From a checkpoint of a small transformer trained on Wikipedia.
Size: 16 layers, MLP 384 SwiGLU.
Training: a variant of Adam for these matrices, 157M tokens, 9565 steps.
Each number is 128 + 32 x the weight over its row's rms, rounded and kept within 0 to 255. Layers, rows and columns count from 0. Numbers have three digits each. The size before them is the row's rms in percent of the matrix's.

# layer 10 attention output, 96x96, rms 0.0631, rows 0-95, columns 0-47
091:153169149079165088167097130057168085170148154217111129127129146093062096219106165161168091076090134117107112148102119119113130129130108112133121
094:121124144100143130107104119168187120114135058138137094157135087107104082105182083221150103117121139161163132139110187075127134110155076167105055
099:117096088145133062114132089223146130102105113105121089170142146117148163113101161183130165171137155146129087072096123104126150184148110157065159
104:092108131176145152129216153121092110121092072131116139129117161132154130107138145132091179145120105094161158150142178182143142129109113086059067
101:133104178103172114164121180027139153100120088187126151138141150146079048136104093158149180123121067146106127100115170115144118090106059087082067
146:151169121063145061128056142124127147079086150129091106166105149142139083131135137124132094094100116168142147152132183074104110095165083101089097
105:119097200123139084094059124130123102129089147076166137175101158119165037154207151180176094107086110186134094112139079162165089139123109151128171
095:190084101156124076191157152134035190034117066140137118082158134107075151094120144196095188112098086144097121166147107147156080080151120128155104
090:058148124096163162135153145156149127147156134138121113110166148136085127185109101127063150161158173091136144183147084146121096144115106109135098
093:128179132115105118153127159181064135130101075134126176093176102217111158187152170117120107156119143124126128110134188044110159142083177082115111
096:169129133109130099102168115094119132124134134120086133140137118136168178125086165130106146146186136157087045115114231182112126163161122132056151
092:089129141110111116080107148180110153141142112085150140112103114171156049106167144107120087151086115137140120160109162092127156138167124110078123
117:183167119139080114139153145148052083146159141090157202099139083143129146142136131123094095169138118136106110161101160116111125121107107162106079
155:122176085141061108111161141150056113157117090147150176088090144154128143150163093082085096163160114129137102153128115129121118138075102126143102
106:088109152132092110104121140051159096197128181079152121131089123110134060102170120131175113097152171158177128098203054167148135075141168146160142
082:144111104140114147098180112219156132170107091126114123074159108197133087111196128135082107122151092170190111147175130149120117096192120125073095
109:130179143115195162157072140119158091118123148113125110158141147146109139150103105136181141138119137100104107147122042093125079089154171159189154
107:140124151123173179163156082129140101098104125104068121196131175141158142166084147139145204142129172092149102129144072110097118121206166149156133
110:135104172133116081087107059149122129085127162043158131092145157039162091127126179128055200109198102152130072072130069092132134111121119167166140
096:087105105167110183087167198132170151127172108155146087138173122175115158142100078165095130115112066137172146110137089101120119065118131143191115
098:106100103139134189113160123138151124140173093159118130114131094121127194122141111180122086139179126127135163176111178075123072093112117079131112
083:065127074128132101188154152092104083103114148143069137083107122119123167141077108109172200155145096126087112169143082135195124151119080148125044
087:147091133174088158155113051193099159130169187050159152083176105143147179118131140072158127159111106109159133190163129130133120106126158112108097
102:119109124065131102164121157159102110150086108160178105150161121113124118089156179192128119160130118138136071051097136124108194168107095125087178
092:086153143069170082114088113081158092170097182169088148113185160107122172154148094125141106078111174118142179129175111199086121086155136091153161
109:172097178141097167181124124103073136086121138084171138106130126115103092071102166140079126079174117158187172127135114169102108141147132114107122
096:161132105208076189098126141157132137087103158097142101088102119131110191137130159109109167105124109110142131120153109109121067128075160109135094
081:091167082119107037109138129115121074193115094169197143151132146127074153164141074150106144206142095138066110141130146157121161172164137135096157
089:124147116128114158144171115147170071196154154059097164122121092170161177132195094102169107151149087122136166156120120187162122129184155121110127
097:115181102129123146121111120143167109167148110169179190129157125198111162153127102122156119154103146075100071108098082116126111135145163154144129
095:051176099090081141123133126216076142110111068164140137121213094151130151127181130093048116183176149151138134089092140143144120161087116121106130
098:030098125148104132158197115084136075148111094172135170092170102135138134065120088084103160188130084114103178119087152167098126136122117116128176
107:117128110163099125111136121150222096169095109195073111143134107148125131165139035143183163110044153131126141069103154156119157156071086100099117
093:041121129141127149089138093124167116149103139095135170145182115159169115074151084103166165187132113114149171186129071158129100059203122132185128
103:149214189050144088123126104121131107156140169140114043088147137114113143149174079124075137129153114136153117146171182131144122084089130104087058
087:143044143164071082166156171091084080136224130143162174057082083078119153129161132084113084157181099122154097126137129113143113123109209124101150
071:091069114147136108161118170136126131152132168104096193118131111132140127151110083059166157189097155142107123185188093151193097138187071104089070
112:154071174123196160177088139067141147101093237132154099117143193142133084119138148117183120080068108133121138117144148148152150127158113107125166
085:095183168062138089130086118150113186107150113134112120112161133131110158208109114045132158161128160099137162085134123106074125065143137131152138
101:093202177065131110047061133184118133141155161166165060101230135131107151169175122097111117110137165080148138161109073078135116105133154160163109
087:126085128100113083165116146075127161221170187120126102150156115109119153126054089161141145152134074100096149147089175155148119180100136168157119
079:124106098146112146086151117168123068141092100076148119136097166134145112185184165137141136148113072135081114153141104122103154167140144147163103
117:103069118173142119171176140067075089159114218130119186099117178130189141108127145081104140155105083098110096129145155154197111162108106151119090
088:117136071115189166164135154139129102071110111135116125149092179154065106167126165153173141158129067107102155088113150124137125118127152139172168
093:187173062127123110213114166112136116168083168127114154143091169119167110157088168167164122117141119096100092058166138117140128136092171145135190
121:081176122099127104155090077185120145154154066155146105137193087162087105148124117116163128143144162125132195105123098099147196061152144153149176
083:180161101112154099123124133157092136079149119116120135096142091125085140116073176168113129084095168147126164087098142124186158139078139131097125
097:157150105137051169177110121121095134114094103140145147152104103109211146095139201101094151119203134134169097073123109142123172170103132133137175
107:098058131151138101092165130119143133120143094129112137178130111125082098101092155142136108125105105146104149137097130106092139133167136099091160
083:157116128102144196122110138141171149057103128186092089109141103179135102129150137107114154057084095149121108134120095068097087096163133121182106
105:080143092132171079181128208075124130152099177120122140150120146146145132109085039159194163170141128102122115181135096178133102110146128180217131
095:116056154150199202135125161103178208108146113143148082205132134113110132077051098142133166133112112121059119165089181100157124149098084155127081
092:164087093131159171086111125121182128132102080123156155151088150142116114080099102147137090151107166159168140128133091116094076145170102112122150
085:211117168180150191122159146104056124114127133086157130141091137138131115115164174125077066100157104136187153154153117084160104086125154172143093
105:180138170109149149160159085159060129066088105138080095141086171121094077130117149110096119122138085103140142111158074160106096064159172143190147
088:089163129141132143113178104108135105143135171102099165116097116201155122118164063073131111143085125115062141150148122129147178112119111111183144
096:132118127106127149106158189115150169090144114077137113142052126088143127089129147138095160111186119133124059064108207108095170134088134163133138
097:171092093196136164118200104201123161105112081135155107117092141173117115111187161160103120153122116175161134163150079109095094169124057129124095
134:165134158106207136110057080105123196093165138128133038172139123044089096087086134158142097075135144152152119126098139120124148123140124173112155
086:118160102131154101149130126188126167102142074122113153163168076109134188090118094210126167170088178156144082098138135135124136158114140116085125
096:147148200090153117187082111107070134106179176139161104148163122112106079154152150117144070139157170159121110108131089153149131193139146150115169
104:243122162169106169111154104123141053136120169140117144107082117138128181152138173119144111158148125166098104073129103149158166183110134157164139
112:081089026133094125121157136160101152104138069187118124105117107106200164086169132133095134154124182124201142120134086103085069103175115113137149
099:148083063175059149119153100079128099156160166114226165081130112118151157081174209093108081125184123155102121132115142135154154153149100124094158
090:103153116106172121111115163138180173090124172077082106115094109172167125147107105138162166108150132137078121140128154142211154156150117082054120
083:208113145088172063131092159138095152107150085126152094098066140088092059123090159190143144135191183130117111107128142120141133151126150171123147
076:154118129141121103162162139139132142141127154110078095086169183119069141144083137172103168084078074148097099144094154137117077147103079143183158
114:146166136085222156057088091151215160094174125094106065208151171095111127087057120158154077039087183093117149114107137117097133117121137101120151
095:086187159066092137104062141171163136145165123114138112137100137107113099205165099097168086107122147129149140091107150119111176137072179132105225
097:123128063175073085108093064170130062134079132145145179115096130095101133116127165089159135192127144128150140137168087144197083129156155114099125
092:121135130171093108130133160174138137165115104129068099077052136054118148117158103173066148100153126148122064117129061154146141192117070150156136
104:121070159175090177136105142137157121137191184068199164124141071108152145093142127108128109146140158111127115181099131151132132151114091187123064
087:127105135099114170040117144190192149158166075150081147156115114151124120183177114174197087095111165110142164160119095055128104103168168066147173
103:139173086138086132136147072094158169190161124148196063134121132087126210124109083127084097089191133137142160189138143134112111161115139088097100
083:101124191118163160111133100114149145116124137082100135111079160086130134124116102103111109089111096121154154180124125101116116078138090162167103
092:132080148143130071145137140107076167138122159075043156103123169106183144081061183141127126100071144122116136045081161156136128170128132149130170
112:196122120167064127125125098147089088139106112055079198093138077168113191148138185147168088138134110171088180187152168132148147099140094042104123
094:106142137126110180082110121136216117171142149102146098153094091133159149145190053085141098123127137114089161185167155222155135129093120145124088
120:181136121161055162127150127142039176114163046132121169085070100127079106103125166108063052075128173145159153146126103113078139163125152076119172
115:053148121111152140072157149064141090160123204151110158145156142190167129162149112075168129150126111109139124171160140137123092114099131083158080
127:077132169111162148144160132066161122172119140167107140163185126154146130149152073086141133113108116086069134197072139118132140199130085149103051
104:108205087092157126081045044140183181099128119164186081127168132077108109120126122105104162054057142074111152152100125123110177149103150135127132
127:113085159107174185139108109113106207098139115144090093180154123148108105087083136103142148124164144122131130075091084087154194127139172183155180
091:125152084129118099152099175193092144099096111127076194153149054179173176125132113119203095224083155118104182114102112131141142159113142146127132
113:166066120166088146088134130083121080112135121163144128146110091111139119111137141107135129125074164174126125139141157173145134130146082043080115
092:144108132147127112106125154141047173079141107068139080083133126136118123068083162122108150120146156079156093099097068109149139113112157205174163
109:182085111136112147150161133095075136111127104112137167088071114135132145108044123134132149162109087129093159072069171139081158162130137179150179
089:071160151084120130117090152092169116153151152127173105145105101076141117137179170114159066119163099106164119155184094128107124089126185105177118
096:134187151154092075094090106132149084168080143082133125180110158123149069165092105136139080140087194117142133100146131132127122148139112115101119
100:136159163107141103129136111089111081163106174180095137165095197090143128190150106112091079120104126126087105135156171146177117169120137115118112
095:117155130133070111135097132152141113159071103116149107135112164028159138132120180149087147077188123091155135062139161113114142120065146136090123
098:166108121165143140125151154158178164106146085127197047159130110160133140138103146162133165144157146071154133079184116077099107071143212086151177
094:121126149164125121218145141060134089114079126166136149151129100121169111114139091113146161113127095140114089106190107135114129086061092135171115
078:083105101100181079107140159136110134076113037173108151130170121088144103098113117119060198157118145145126105095097181117118130116103143148131151
090:149115135187111160126166122120133158101162137132139158061105106236113114150112145084146096118113121100126194203104173099058120059155144075136136
120:191078120171129131172150082041150123094144153189081148138103147099071102110092142123110171068098121178119118105121162143095161124103129123129110